Weights of a small GPT-style language model, trained from scratch on English Wikipedia.
Training: a variant of SOAP for these matrices, 299M tokens, 3187 steps.
Each number is 128 + 32 x the weight over its row's rms, rounded and kept within 0 to 255. Layers, rows and columns count from 0. Numbers have three digits each. The size before them is the row's rms in percent of the matrix's.

# layer 15 MLP gate, 448x128, rms 0.0809, rows 221-292, columns 0-63
102:141142118118076083115139075119098139078072096045134148129075130149135149157134126123159138100079138194165115174147138125137154075149137156127087145128125088123178166200092100149105101125140157
107:151088098094190130180120147156145115120100133151128059114135139086123194146159130150162135134135203082144095129135125108129160102139168221152095049101131134111169130125123122083110107086055127
095:093134182108161113104142144168179092105089167169087040119065147121171159134110168105127124122060173170171102115179082096098113102143112147069193168103134198159182162145135133101153070160173131
097:071145112175183145060059144122151123106090159105187139131126153119123102120109124051108088125133105104140143171132154149188154150191130124143091108100166130138177071125117147220120109107087189
103:158117120144084082096116073158043105128124091057187111152122138112147137124115092131130106135101113107086126107108152108120127172153042121136140152179166105169151191151151154174117085104136171
096:064145138215140098173095114147128173152143147139098132149141149127145166166100115119121079132106101119119161145138166138104139110088111133087080106156176076096127168152069127110141130145140116
098:095072077146165205132113145135132155161148159112124081164087071123142152151124094119113138142101174108161123099149142121137115156079160072081103171116174124137117107111106073124153094100154075
092:115138153091074132123098106160122113083124161104121112101133064120170160108123145102133131142094103174110094170052140133177177163116104101088122104157130058117128095150131110123121140141095082
098:082085090102154146180173140118118143065094110086148101149128117185049133127111149125130123089076109135130109148128131116130085112089119081131166105108117123176108136122124177115169166136097055
099:108050127101105170161159137148051154112137129090128078125141158091129112073085080159133068165119129099121119110119130124130153187198107093200137154203103116137113086164083109193096195103131100
095:154153067137114165128175132127146098151133100153129116134150191116089097134149169124085206083144173128123115142140142184123166067190169147212092133136126124165101163065102150122129100132181111
102:105062096155064151109076104174118070115168140106133108177103149160080109031134079100083084095129130128160120120164137125113106096097085070128123095136028101136096111107114091171145119120154117
098:169165145180084092136100140144131096128112153168126149116105172124111101078116139104131113117065082112088132142097140163121119187159127099137140138098124161083106164167116070096138123112109142
095:115116110148120086103061101089138156092076146103104163102095176126122109140120119096180103135161210136078119114200149083118161078086113149160177095107152154127185159119149109204115137123058146
107:142165043188104168169091087137067110197129141153163140099143135080070115120142128107102121148158123132118157127105119155191193095162107150097114097141122124077089193187163184136134109095162168
104:049157133167154166073108128076109110185127128176170104167155145160110119140036104092141173126111140116101149149115140178142114092146127128116182141128205148088107134169126127160135117085123082
095:090121127158086181121111121144083181117118148070151182103135139142131174144161131110104165111088106078137148144160071063151150132183156153133127164118132080140134128122103116087108160109191143
104:172139078116161057138120140154142169146074143115123146178092119160135097113120124065101097204124141113079153124112119122139132041059209093042085133156174099102101128163166118144148110121119186
103:154079140119084183142173123124159125054146181194165109129153140165116149071102137141140156130103154123115181135089164167060229143138180160105108078099150161097154102126098096136094148188174110
100:152118137106094083178065133118108178098181156127151159171120112118070104117131136135075151130143118137177118124100158136085105081136086117099112167135094130158153153133136064123138158133138099
099:111159154126145146101100117137074116117177091156078174164182095132058177099166146096144090137152131142124144150134143121096189172155137156144204101143066124106075145176182079126147098115138099
091:154105148134097090114111113105132096155138121067167188134099073092102121144126104074142153110138174175135098109093091112131169128128095088093103087112067105167121081157111099129171141117131150
101:198081109110077150116155111047172138140111150053130175098165177137115108119096145120075127100121179133076098141160111069132093125189115126090129112072134115111126137138114134141114123146151130
097:144106163113106104138158187070085128111142181088167119169171135137171117097100106080180158119148094172110118119106112124152082079134119150114129167056139101125150132143144123129127131127146097
096:132125143121109175121160189149106116118157137104082121138140110153125106138116142096074086116092111081079106141144149137130169140102100173099107099108136130085107140152171125158180100112101081
101:121150196164138132115088174175154191105114119139071192135092136095107163147138099148180109141114106135064136094082135105120087112197156172142095126133095141163064088150134132105180075106156176
100:118164057104158178120114161137140150144169163062092111123094186174173071153170140104109054143110102163132139117177145119142170074111181094134103116125157135106143152124142148132158129128128123
100:133087142115151140142154146111122102092112131087075071126131077183099161092146072160169106162157149129140080132118112124119141107190065109132142160117112111119121105131151157113083164082190166
102:159128152097188164125112137133102142074123107102135169107151124144104168142087073112117127141109140142152144092179162101157090176097117113141141125142084105128149090128120132117152090070169106
098:107200121109143131168171137091125115078179149124092107075097165112138128110114118103114138112136122091209074085144073120159117114113069122100164123149174133089059117107137078150109097092127124
108:117114141119099177135107063168166081128134171081183108139157116115099085092073117125147171138155160147151057129066192098171146123170120147151128114099119137102181153117136123158151150152094132
104:108121104103116154179141129122134143105097105084160080187171092139104077104106125122074146168109122124131169118092153144170121109121154062135187175090066132153089180113155126107168115127205107
105:118141145125045173159123083105111134084099157116106122089069152178121125117163155147146141134144113157132125136116139105155105141100164092098140100122158137157109109143152060105104151139124126
103:103143140069114135125114128126125106145105125105218157125072105114157205093147122122148147153121139110097127069204121100119138142118048183117157106105161077132129097084132157172086125069188125
104:110098100131054107158123119141089164074109120134166121073159087144107133140078032121136122107131152111118186163114156109129182081079165176095122113105130190121122153185117100135148167092139114
097:140148112123119086152068165149096124151090131141169185142106121173054187122104079144106119065103081135157164186103123137096086099122124129171134107139129144079150149072123125147176101163187081
107:171152071145146135138112148089118072115103106099144113109116120170149134162123089091104135207102168120172114097163145113134114147074150141113117096107132077184134164134091117132152106100160103
103:108092103152108101149103183132152170113114124077116099133128063127155083117055108144123147133100140054118130119109124141094115103121064147097118120170081174074108107144121156178104159057116136
103:145153162095153104124140142130126209181139033131072129211150135129149157128118130112140084119137114124144153119152140128092146105111133170106168148166091099119103065123114105145137159095146145
099:168144108116106102148096116100116112139078111121091084141166132138135124094104143118134101154139155067173133104131122131069122090154104106159105155073089140208115089112183122122162102091148111
099:187176145166142137081144109112159083151158126152157111121144104124110088115043124063112116208130155179056165145119115119101090154131184124141133202139066126125137111145110124097143167107130122
100:083153107141102176125128089122121142170104132112117090192116055129135113102132120105124116063169140166108149080092115133139148109148093158150110147139126137121081107149168173100180123146144114
100:116120121056138103179120119123135109108143109176152092129121122128152082085077129140135160145113122101125129153101173157123067091095131153142163096169161134125136059061157199113123113222091106
101:084087156156112164140166116115114128154082107134151152126108167134086097151156110163094102135127063141148096160145180124190094109138111169162086152167164103143143109130176101156166106188117133
100:107142131126096100109154096149151141086144096160097084156160081160120109096073147098169153134117082093106141147129090129147112181171124133117147189123096149103130124158176136171017171143138162
101:180154121122159110134160147098190142131148166108168153159147137133114164105081125158107188093138133135104159106036131151121091097198088161175139143150142141174143102086098173149115149148142111
096:081120171084117141201172103171106110100178157112079162131174180167111112105108098119142139150077151101113146112087204073138107124146148128161137098162158193129109166132130146144111108113149164
093:149101135165105088155107135164054109127159134113148064144128142134108137122126085102114149175126160183134059196131154123156081077106091152142161079106157139138164151114162082138138141149117158
098:174079126170101143143157138182127129145114125144135136112111119160202149106153113127113105153116119153183175086127151118152160093104192164146154075182097094124109167151204156133186175098115145
107:117100096113146060106143105127107120123158105099138105139142062105146159142096128137104113152130140116084174123093119111145167065151175122089123109136123118145143121096129172073120159089120155
106:103160144127108118159135120127132141120107194181127095134051134154150079196146184117152140141142135109103204142119147169118068124027167142118178117140135138115129065107110102118144146145112146
108:086066101169169160113141143125203136139127115134150110156130142137102134077123136201098110069104126161157098098154083155142123095157175145190188135127120053137081157102114106105116152141117100
104:157092109158096138174161091100123109121137065075163117169102123113183098084101109127134097126118129194146097074133099143114136095113081100147153145133045113107092152185133121116170168083126122
102:068147192120139132107055099146136174094140167107148157132086128170126093129068131138125110125093110137157149147106148148120167142181101127101144126122108163125082059135127101146133092171137150
102:057078113121130137114076134142072095089106183115145121129122146185118087067148163107131131139162076087108121184155159088152125083052193162110186069124086160151120121139110169126121143116156155
099:140106170113112143136082094143142138127122143067151112117123116211116118143108133098125108079134087179084109150089135087123102128064100083100185137060141097112086137142118153074146132101092101
103:044148192115110148094138147128097096089152165130155147100120169116151128191139166128122121099147146124182111149089150167152105181138105210095123154110067135155150117138177085138181098128106159
101:112118070094105134151119114133105125073099106136123175122105126155070124182110172155119122159117127150164191099129151116132113182144159200136176094078150133143161085162104174216106140143149133
095:171133168096143115119112114144117122151115118120130100118152137166178085133096114113141123158125141202166114130134119171106189110137096155106143095096091110121146116132116098141161109108137136
106:157133130154152135178133143167140086082073135139114156121119109186165155136200109137135167134125107139137148180175119153160120123192139127117156138117156132164143162139144129093099084172089180
098:097158166144033111222137120119143181094151143163189177137177090105122137134135127117123175137121135141105124157088105193093148098128109059086164111136104062116124122120084097100140116136157130
099:153162128159081125209188134123126148129093073093129095173197132161084145193170160107135124156166104104140173115116068181125123126149123144128129102188172101156132163131099115223138127148143114
106:110106033103170154133134151113103135148119091123153167123086151152112127139206101094094121160093102133147129132096170117088149112091092137074137122165123153097165131076183132165112149098139103
087:099173138116105142096127128137157126108133164079124125113160122149129120107199079137173149114115152084145102102123115087115097171129098122102128131150146129153141177140147169157193134165124139
098:116156122121123119139103133136110101130068151077094140142115130116112162147158202112080143142153099160138155131126142182132146108176151131097095145046036080136102132187105103114160154172081158
103:072121108170160139139130157115088151084139069067145169196154166057142119109136150090118112142106135121120089150160195129108086164128123124104147197175104120099132181128130127157112099123134132
102:155185131138118133104095131172141111136156168120179137144126149181118195177080134124130125130143110161087167101120138154154104133057118152208114101172124095062087077091120152142101132144107133
098:194125094144153133125153128101136109177120163080180122098161096122118095155114127140153135126143170152174135140172082138112148169203093088107115124178167176154184164109174074155110180126163189
095:148138087078142104094113118177139155107149130125186172080184064123187112109171128104173212169141170188149068115057127115177137125163136139121117099146136138100132099122162138144133130083218132
103:093132170155133148160133118159140221098122209108170097153140150153123137079141130106123124149139141155084109108088064099151131088114093161139154091129138194163126106165129108186128160178139090
099:138140132059109133155142172082142121149154137146160113104120112110127124122174101041108115096112167172170163123076126138114086099084144081097085154095173130102130128143170157114125184091125095
105:101121138090155083174122159155086108081073137102139103094139133178168086104205148113160190222129105182108123134159086113119151098101119185173175139132156142109136126106160143177072177124131097
# layer 15 MLP up, 448x128, rms 0.0798, rows 221-291, columns 0-63
097:157082168111147133181133120174133145129118122107106184095073076143145194177119127154122134142217085109140150103155122093141142142131132144171158117075137130151114108183134119159094091139185134
106:133161190125064158152050151140090156101156124127160128134135125111082117089163151221136156067096116113166109068084133125136157172078137139132146076138128162134140113161152182118082141095121076
094:136139146065146138106142142081106132172077091112173175096089099185207082138138117104130157134112114157109104128160109157119092087105126144151153159182141089116041091162121097152081152130078161
091:121138105139149184125118118134106081120183129113160120125144130092158141109147116135176112134128083169178103145152170142085182068121172110156107187126069087116144107179123105081140113161065122
108:202160129128117087147167102118135095141128159161124122121174129149090128146138097187088240136099094067148127150119138125083151126111143129088085117156116119124122171052130138145103109098113133
097:085192099111140175159057119064065134109125155112122081160077122189142132128107158133133125132134091121164092195110081131051081134193184135109134143194114178144221117110117106095142137190172156
105:107140117202093122095166082130088127139149159211144117137085116139106093109090129143157116149190090127114166109062121167167124132168121122196112124161108133124155203140140135077120128097144126
097:141161147146101095131071089108104065163142088146126064149154132135130156141067135122128139178063167184139141145151112138133080097145088108088158133198106114109072255099123146153138133144127095
097:119147152132119086142150134140145171119182133146062094136151107123148160179143167141123134085156124115109098163096142100127095131145081162143181066196160132095117131114161163130117136124175105
098:093088126125103139131123122166116120118137175152140084080085089161151141170122104121148153143131112095115233135165138136143144167090193142104112140157117130158130150145102157106078137181135141
105:148127147131220154113156101128065131138102157056163144160141114092149126121015172079152063162144129168087128114092111095143099154138120157136103120100128173100120138132097126153161086124122154
107:101085138142183166131181133125123114146132198120111142159117112195155129177095126070146162107141113157190152100092124109161131176122119122206166173191142170143178049103145073118127086113160128
094:134127171065091133081117121126092147144149152130092116128125141071112186116193159121103109113088142151139083149096194117054153178149088124097128166123134143112091081108112096089111108083059167
096:140162115119096181114172136162121141179071165144076079178069109204141141127156139158160159139070132099086096156148161138160129102131121135151138126117147144183098183114134071083195191154144158
105:142098131030125138144112081107111156148148184138141120149141155120124143084161123126150133126099077072130128168138147098138159148088131141119078152119088179140099125186144098142139113198066089
108:098078081105147150090130176162153152077159129143139139082200138102123145136137145149144138193136168149129170185156153196097139122139143097138079136173182084104180154132067173154135078144128180
096:096115125127135158106176081143076164108156164106167183163124175110142093075164091108210120168124071129139133112129107159143195084162093091189206093154139115069137081100105083124167134093129126
102:114153212131146109170110185141104156131131163103160160123136179156208176219116102117072085126121124144181135243104146109166085129139180111098128158137167125162132107137079162131125213065122130
107:127140106122164175084109208130178138142164137094209213132099115122170174145063180102138128121158148116128175144128167099053183100128122103116154126071115157131125091158238091108113118137108144
098:113141160159083160198092135130200083122158181105144108093155040188167132066078116151109054179093087165157096118117130080123134105109136171122112170176100114140117194143092119141152164168092136
097:148136185183113198106137110108105109156087174112093181169107163099103142114138135124121116129123134112143144101170189075127190095126136112137177157089113130097160075101163126137103147113124151
096:108096129119191110153112153110161086161105155204164100077141221144103065138145174101150091110130141118114197159133115118130129103130153077140112097149152127180155132150125127127160111091109135
101:130182155157226121119081126165088050109156082142127090149170139082168130101102151149144103114145151099107133115157133093131097226128131119118134148026103156230090098118113101132098134120143159
097:093148101104137123175173152129161148133152092210138130174148122147086137118095079151120141094029102155147116099147145137191129168119119142163133131146082150161180125157102068094101139122092090
097:158125096154120107105127135104101163121171142147157093106093137090138161118134131146164210109137186167052184155183180139136067176137114198067138098079166112166157132137110070128152184097115113
102:067093120096112085143078093168134158144118184127177125130143122108143112103148114096076090146183136138154159178103139098108159150099133151173118126147106099084111134141162178078171129159120152
097:108172148129126101098084161108155121129121141153181120151100085097139097130132116213147109109135125149161140154140111163149140199127128075136065123114111135122116149164133104124074115088100167
106:134160146156111136118076140170124129151111106149130112158115089093140117165112147173046175101124153111185109156119111087125055149107133096124105183112121075140089121101115080126080117080071131
104:134080158141110118152147079076081126094166108186107113162139091090114124119116075094153095105074130155161091133132087159106114145176203162134094126134113112122148113083113122118116178101184179
100:146076184118091143195067054097091149094097125183135154139147130138099110107106117087077114089115125148139139100130092083138122153112167143080154126114140162132123156123158133114142113032114072
107:107118170082141121153164174115116183154126144167201232148162122101118167167080139141131180106133143130106196120155122134127123130090150117187145130117072168076130170153141128111139124128151161
103:075161153102059120097119115105177143097120131087119083050150095118147141087153127155160178122120094219118153114105093140108137145114135131144112068097124049088096139182177076087133069154148141
098:169203118151100159161138128125114133142076064133185140168155160114173198116107149104106119138124134136122145182094134210146155101138100140139079147109113123198127109109117148140097123131157165
101:110031156128128153087170153144083092113124064140185126091168122092066154089172191113141167152141145099177118084103158118112185109183120125171116137137144152187126081110117177103139189087144114
106:110138133120150140122175140154077146131101157204092101130073167158056122143064090157147114116145149122189113107184065149102117181175115088147124094172143149085145120124109206093161177093073164
095:133086124111104105160168155106062120135137143133129100147139170156090205134174156149126121152102119177133138134123140116155192110098133115095052101084143160155131158185055117085133082167108172
105:098179109149160119127092125114167159132118094136095086158117158149148088139098161137157156173187142154207136160123128107091106115124139111130125075134092130152072110164138115103157154131077142
109:159154139126130130141154107065102121066130124127102156182150082158142135073137156139196095152124130120077156118175125168085174056097070092138183101158169016164137129112212141178143152167110104
099:134122104143152133127186152158085120146179097150072172129109136100149140118078125128150195131072105146149168195170085116169126120088105109098127170139192135200148145158137079083134107096148087
099:132150078130101109133132126107122149061117093108108102118116132138150082073133136090132138134148112125093176159146134136136098120095104079112098155111123098156147164206150161165090137153073154
104:139121129105135116119136095084093187142178131113176088188153155130131180099111136156125122099080149111150090110151108093174190192153145183134116108153125186131197133098143161118068108154132147
098:115092090119168121152103186134097091126121157035153185069138153154189146082103124183199159120067085099146108146162144148109137116084125154109109069166174153061165155144084094104141117055104104
096:083192102123130129095092184116127174143093167118126182127086165162083091051161123112103139114124137106122133166123095119135151117148169093118094112117161132138103117138161159194137180162108142
101:119144101164043112172088221160152136169178075151110144129114099139120116133121131172136132170069122122161095158158119101175102101140179172109127110120085099083143131132149117142119123140150141
099:138143130163170148145118071128097140059132143141138119158166095114072166125060147128077138154104102120157183117164120110087122116148171097122149156076116088120145130108150166177176179089118152
102:111048107033140105168151121137102162118131053143153122177131171131162079106122149114117155147156127084111147182126147136215077163122118146205165138087130110131130122118158136106139184172156092
100:119075120133166126116255130112145115151111153140120122120127109116121097101136145094163157122072111142084158124172129089130082073179118091195137163124111147150109107153104107137145119097161069
093:060123152090118158125160129092147110130110145097148124173110122125157099174102095100114100127162101145144152056145088115173124138092120124149126094135114129115158126164107172135106152133162119
100:127132130081088145129220116096128158095143071098139106132100153120124183142126151162085107127118129140118097157104156156190173154152132123156178141114128153076093125136153172127126101114169154
096:125140107074162115120101131158140051093131161142145086141070122123119091162145135112114140201143109144112129158129156096118137164149107126134097141197073118130164138146102122162098128153127114
102:178133093109110111165125092142157143150130069101181123121192118094184151162161127118152136118151105087131162141142149164171168126146102158096148144193164087173145166196192096171126143140128111
103:131104111092109125172184072080123135135162171159159179183122102103103109100138135110083096127125207154103134136116119103076105097181108130122101129106105133109106065112131114111121146115186086
105:104122121056116122124116113110146091108160130121099114153110113126119147132085125141096087129132065135172092159140145149157170052127165089162162112123087071122107131110093101051124140134137133
096:074083148092088167110152198116107085110179193134134080127140126167116110177097138142068115103084154090132113167129084108126181112149189127148128143079118161157113144140131126149128145129139177
107:070157146110087123127116226097079138164089126086114135140124134069117132049115167140092134126192081121150114184133164127095129115141139204151150140152106166115140105140103165189156147120134128
105:100110111125156130098177127162167102148112137132128169128151102117112124098137100130141108134162056170139164119072170117124121112167106122078104166180091120165099100143105153119162154167150133
096:136071169189082137097117098080144092108120126086092099153094098095098127116123149178097166143101139094113121113147160154157116173133138205196168132121141155185144134104107160081109125201131124
101:109139087144106196137200141081167133132079126114142083093139116112089160123119153085132125141154151117096172064137057101136149129119076105105128138142180106106129101143095060207084089117161125
098:145138085129106106126089133126076151082095073163076113089112093145135124106111174140144124135217129112123106170137106111083120086071115148121198126137134148180141111160151115151151135145169212
105:125180153155109112158145171134176150127082107121104196116051106102149141104123109184160163100204100076094126087143141133122068121128124168152152152153172153157136122161085045114081093129120201
098:133121115128139173161091172132145086063137102120121148122147088133168076133109147166121165104169071098096149146120156114133146156117106144099147117069063125126125154103162125117155124190134079
096:136153134171094149103173097161135180115180087091146188113126153129132155110123150113103102103158106151098135078133108135071061138072196091160191093117158079101128118169101102158171162130156145
107:110113152101175049147156113086152147080045114136107129123105178074148106142100139183097183138133149071153087157147153154136106170166164115143157141123157164126079134092079145116116079125141077
088:133154133179157145135172127159150075150127180121119162164190115125099122140102129167109100090125108110108141129118131164150130194180165134173125098140135081166157122151164175122062204167160159
105:093165127120065159137089085122068117120079161155104104112053114105165163078140131094068139216152131086116072166107171149171168148124096127145131157110108131192142101140116132087174173149133130
104:206114085115156134145096136127073114123096159168174156127177139136150056163111112085101163165076165124121098187152129125115114095098118141142061139137105137166195145181076113061145209122124098
102:148149057130062136118075133144064134183166157174128122111119156179111132124103117091106131121085137165124153125141060140201142143122096160117104163137155129164116113113130171108137086147126171
094:100083165171111115113156088098076109111085148134136124108176101118154117166168068210183127139113149087119128159095177192108115137102119072122124135147131189159113071136104147131064161134157103
100:149171141137092127150157125132176173104140125112108191078206144147129129088137122130180122159107099183075145165120096031087145138100093063146149163107094105120059105174113077095150108109156128
103:148122027132129119163142081147151131146119102037108131054161136134077109111153134143155104126139128070123119189178110141135146108095147087111091171135078113099069132145157123106106145131086103
101:101145127111089076115141054069139126129171092171112118158086146150118051152132146133131113083073121085167141149139052186117151112156129172112119171116120095109102081089151080174178149099158144
# layer 15 MLP down (transposed), 448x128, rms 0.08, rows 221-291, columns 0-63
094:101207133150117085121118064179163121096150125078172148150130077067117136139166091158188098141147077158154158175138137155180154109112073135141126152121076124100098141101141085113127129139139111
100:120091129168096178145119163097061148136156162126201152153130161112127096126103144105104124115111120123120089127105122146082132180026097063134137104111133086153145103101132128146055137106133135
094:113143101094135141190068124181143120122147114114148119132155173083128106126171146117154154119150098177123124192093149119078136134073172124126062201119138200198096168149032155099240134156147142
092:119089133151119089142108096095130109109100100172081111106195083112144127152129186111098149134084125157079120094105106148135116059160183153085150119100204125115134144084145121143095127161082132
108:136167120126082113140124109112084093114131129148124201097101078140085106137148129158169120140067078125115040146186104115048110123156092122142084184144099127166192140117127176126142126170122144
076:098123122144167123122143105124111129136135084069088132174161097120115103169144146195135138153152094103124137082154169137111124164120180167144128126130172092117255113151111090065116117123116145
106:122127074160154162148104184144122107115109154175165150121124152103098109154131196119096151151075125090158143234170110130095119143101140066150134163128165143140110109140123152173103128135133130
099:117136117133137105140160162156084164158178091097135138092125152090116130143156198146103129113162180138174138096203108079108142075162146069064188164138121179151077125111116103137139135125131170
109:147147163174121122144099102136127104145127143113152245119126145117122163090132196190128107159118174141115086098135128109070156093137121117127145164182097100084137127144090123187102087189192123
102:105113142164123158129159137067109103156129147172099170087091156175101104081079117179131141182114149105137131126105162177132101101114132119106131136115152158079115146106170138116063137178129127
100:099130151155122121124101121102089164096089124103101071145105166113103091167120128119108090125144168128185111084114146075056125140149119151132117146044159082124127128193118094202155163121111093
103:126119099161108152084156158149157125214105123138120161109147103110187108094107108104115142147163144121087160141169202129099154146091084155135208174137134059099152172100123068161088096177182143
094:117088091212105145132135160105156140183118174111078121097130105112052098146086101083142117083110115073128168124179088070215069088149104133134099146165145142132085183109158095134115155148168106
092:132120138148111172100123178050099132128130152070115128154130084058150143129093158125119112130092089140135171114153108117181141128126178081145070096133123088138068089106152110130100102167059132
107:166146197179079110145136163120162126132067135147149126060161091102146104150061158082092119163062144128116153139193095149152136116196137148104204115164080129089143119073117142142135178123136086
106:141143122119096064158064079155106130122148124125138145154158150123099091127105154114131103109140111135101120117152158137215118111116101136142109119150125101172177150127129158065105128134177107
096:137173116103184079127128117091158121138155168161139175155190102125094123137161102142149157141151170037149139106058085191149125115100144135055126099118136114130152132125179117164217135116114179
098:099145139125196144136085101147057105098103076096123113127129122127057132124108135127084130144140122117147081126196134140126131158157122156134112094136103147113135122136104097090124134196108171
108:103124078128165100120117142129160170075180129137061143137051153132104135075102097124102089133181127128139135124131110098188115146136099064131118130188110186117164106149123113165079147123108154
092:179137083091138149178122181163066139190092154115115127149122163132194100164165217167124183141076134130137157177188106119126134138158140092179100093170108131129088071134108172162130137124179107
097:128164135120135054096093100076087104110132110114134106138086132162124101143091128083111123099088082099119140203132042135035092140154070128134107123140151186173175130077149115147125134136132158
092:049129153221118108092153135069164147125170114100144091080144125108126137107155144079140168108112128161117122057130148137099156124101137109128139152167108168143146118119093108092125074127086092
102:153107190092130159134133110133098112128127146087092090178124136106127116139143142146128160108155137123136101135100068182138143109092170094125084131145098112129146115122161135199129166076158155
095:104181155135166130177134134125146124153160145134087138129198097128093118166140132096088068142100113117085129097146133160130132116178133146140129128114099135168174059131124160152195047126125151
095:176092148102144172111169091149146114115128165070102163159227163101138133121208120118095105132105099132128108106158123143116188124140158125141128102122105074063141093135130090094141110179125086
099:139147078170149101137071115108149179127160111070120127102146111150124120108146093122146106164168124115145068142071105119125140160106197141152204150158125169099189149102152125149135147204194107
096:106135122199181126109124113132150090167100090135150152107180152181113186115126150068088144161011110142086092101116119169210154156105140109103113112178100118169164120083087124107153167151149130
107:070158176102153131102079099129042133161094109137107133148151158104134185127093065142158133095114105069121138108121110112074176144129094119105158118128160169097176112147155133154165096122106121
108:173134112121096115125127131151140101116121163105107143094091107083077146179135102112147140121210132099114102143081139127094131147111056099088063148094150104110112107120123095095100214144108137
098:128118158092205116104168132153097102141132101133179180091103109173131096099204130143110104147155087133124160117111133142167131036170144129160113137145099048078174153091086117143101153167145160
105:170146143134137153121132133108156152102183136107102073079127123122101140160073105115129074147116147109146121172100160158150121067185075135158058124089118108108131084101101114100160157141176086
092:172128097138128107130104152091079122174107099137164103179177130168089138128121167098140197095136113131138109170142067121065156144122111178110167144083114179133165091115120112126036166111133159
106:094124150103126091116133174136134117182208197144107148122157073127075212148111157060154085137131124126093146127157167143159137129151119164131150108147101096125119083112174114184135128136112046
102:125156160148212143150115122139115116085202154109144079132127089168096104153160119166120182115142160118105168128068112161180158088120115138138146092125174133135109095115128170181159152155157083
104:072088123122073094124114139124140131146094137153117154150194107164151174174126135103127132137065134137144140121138074147124108183158142150110165139120081100183107171144134121125143169110066095
100:078155099120147101078162131137096124079136112135139159141129112086103122157123136127115120128172101080123148123115159112063134150187147073115203154134132147162110102148170139160215168141141131
103:105130135140080105133143144177182149134115150145104163112087079131114126105182077153115073189134144101141131168112165133116150094140104132144125041158168159128183130132110186152121089160127086
108:151113172105117162129154064109117147100104153091119129109116119073137086157133088080114145151151143061161085123104179116101133139144125159078049166096161139105166145110076127097154119143169118
096:150125101089144076114134106134157077114094123156120157098179096134175096098124143145070096177132124108122144154134136170146098161196149107114138173150151137143169115197052103153135108142102154
096:161116163087130121122139166143125142108128110103108181133145163061166146113090164146116141124137112114103165094164140127238128102108138108160143075155176114089205128155084114149178105167130126
102:122106179140103156124154111115152153112100195153120165153166068103158143119169135083119156195164122108081145140131122115130124117096135127127158138138104165082196140210143118115134178146167135
092:135088149159126110135151116132046117111140115122095065184122122177060155091113176127151135120100095093128124118169095107113167131137135041116182140123097153150105063168168100121155091096089106
100:118168127163121131127172137142097121153144127092141169143115128127123138177117124130162140145090149113151104145173142086089033177084135149142066093131140155109118107134088151089114078100104140
104:152100125079095146121131158167151175149146149087143084083101103139145113137126136076131186054108118164117153130131161160075137156120150187170109153146167107134125115048161151125159114150127134
099:120102147107163136085114081112149127204110169168149168086102154093121110100136108098124135104104160098075070050110158117131134139120072129098145046125089180147153068153096068171037111192120158
097:167166130123138078097129145154134133107097178123132145044150098092180142187140112202145125149078146100132118107136116159097161112110123122056119128067120098116210103156097063110162135092113161
099:142158124139139131164111151158127142117125071137130120084132146162171189124087114142068109155165191152169121094070144088140132127068116112099117095136089115105080140122165093118140084149095090
096:133167138162152202124094164049127166115119102111166137128049087078114117167127063159156119127162082093144096098138105180101118118155160102102120169141130117135140109104162157078080148164154123
104:158093125150155150073129130142136133161086190137166175158167138114109108074098136178129145178132173229143105137140134161165097152083127106157139148147072094081104120136141126079089157049109152
104:144146073154110126143090145124121135123183071127154147085183111176129133102106110094113143144161110165097087161122086124157121103103093117096133123090204136193159129149153096088196163146167115
106:186113158119125195121138187106096141136097209167128118172109140161036116151121118081145125093179125135085124150118058137165111092173162087147148110146088140177147088128097114170142157184115102
108:060114150076109119129123166106165104177142086107109111104121132164079118209095106131132163144079111144101098141161111125155086142129080100134156128152101079174155128109122093082127173141147091
097:174144150134108118107155100123171175136104121131109135125150062160130171134077112146148127130139134187178112143113085141089121143134165127152130164129130093090198161148102132125133112104134153
100:067147105131143122097118129122082134119072128133170135143137141100085161153170132125205112102087124178094124186150155148071110060054107146172164112106152076102141111121128106140073192139108158
108:137080118143124156111132134150090079145124091140108068165154136137095125143135085090127136100163135149114169075209163138152136139110129138116156148157180068094092154095123157090141099180070143
109:105146104116105137129094141116123119104096127075125122183101103113035134126156128139141159187167164103180103104165129085158070119124145145115112158133141117054114116108156135155142113059133109
096:138229149095120125133080126171144132099078121159151108214152123143042141148092143139126059130157169119129173149130150149104126163113081150098118114129152116122133140125132101107150169101112181
102:161125155129088078075184129097149090073110160131120124075124112111120129114163122135135083131049154159097128102134121145128104118157176119166091133138176110057140153117110132120140095180139124
097:128080075145160190152135106219187140097152151127136098086137138081130150120115189110114118170103101150142131100158145104151118019105156074143142088156137104168134179083116144164133120082166118
106:124096117153195130090166152191123166126140105147138108157173126133153114200120143141068164120104182063111134190145103131165142094188072138112137176084126073124134130082140144150157170150152146
087:110154100097117108169090083095114142150157123058143088157106117146217103136124050174113110151176088173143101134130144160112123166156101085138103107159137134114207127151130187120083125150159150
102:155124090134118119172150160164076161132160079172125148149146155101118098128172125130162173105117063135152183071156081120146112139135142118129086122140196151120178167084100097181170075155118135
105:154100102111141174146197136064146118117069137165114122063183143116155139071149130133146133177187132116139102040102152176171074126103144160121118149079119119161147163151102155144143200154145173
085:134145115083106148133091137120128127104118122100126085154115092080131131091104167090164117127087140222126129124121095115080138100099090124118078148148151139134255158152120158130156110107131096
104:113135121086161137139159169119150090176148164123129144163203083150086078109149161131166108148040120140151157148177144156088085115154099085106108141142110077075175176125160096197095108145139069
098:119108137144161150159087137082085097116155189133166197126150086085123140151183156117163196146166136124135149066146155133088129116109095122115102132204144121120133125090172137103136108110166117
105:149087110079138126113168158145145137095096083148158174139172099064124078091089138107208108148165141065164168127098114136144116097140157094132219148116144145195141126170102109096156164139115075
094:171187177101138133107148103153105177122161101162061096075116147117070094074134222072101131113124150130126100125142151143132092100089156141181120117112117076092129165118127111169176156126116105
098:112098070111170127178178207145134145109136159161079104137118084176069054126128154118159139119154123151137134106125131150168077060123193103158149105157110086128141116122152067177139161133175130
103:087090177129150144175134161134069151115115178167117093144111116105132080164119151090086158126139190139124146112153102177100099078112062152122180091142139154179196176146155098145197116085175127
092:043156206120174087140168119132106107181166130139106179154183104095134164173123117139154094145141148182173116111170139104117139086116142160140138166115182120172151152117125134194083110134120120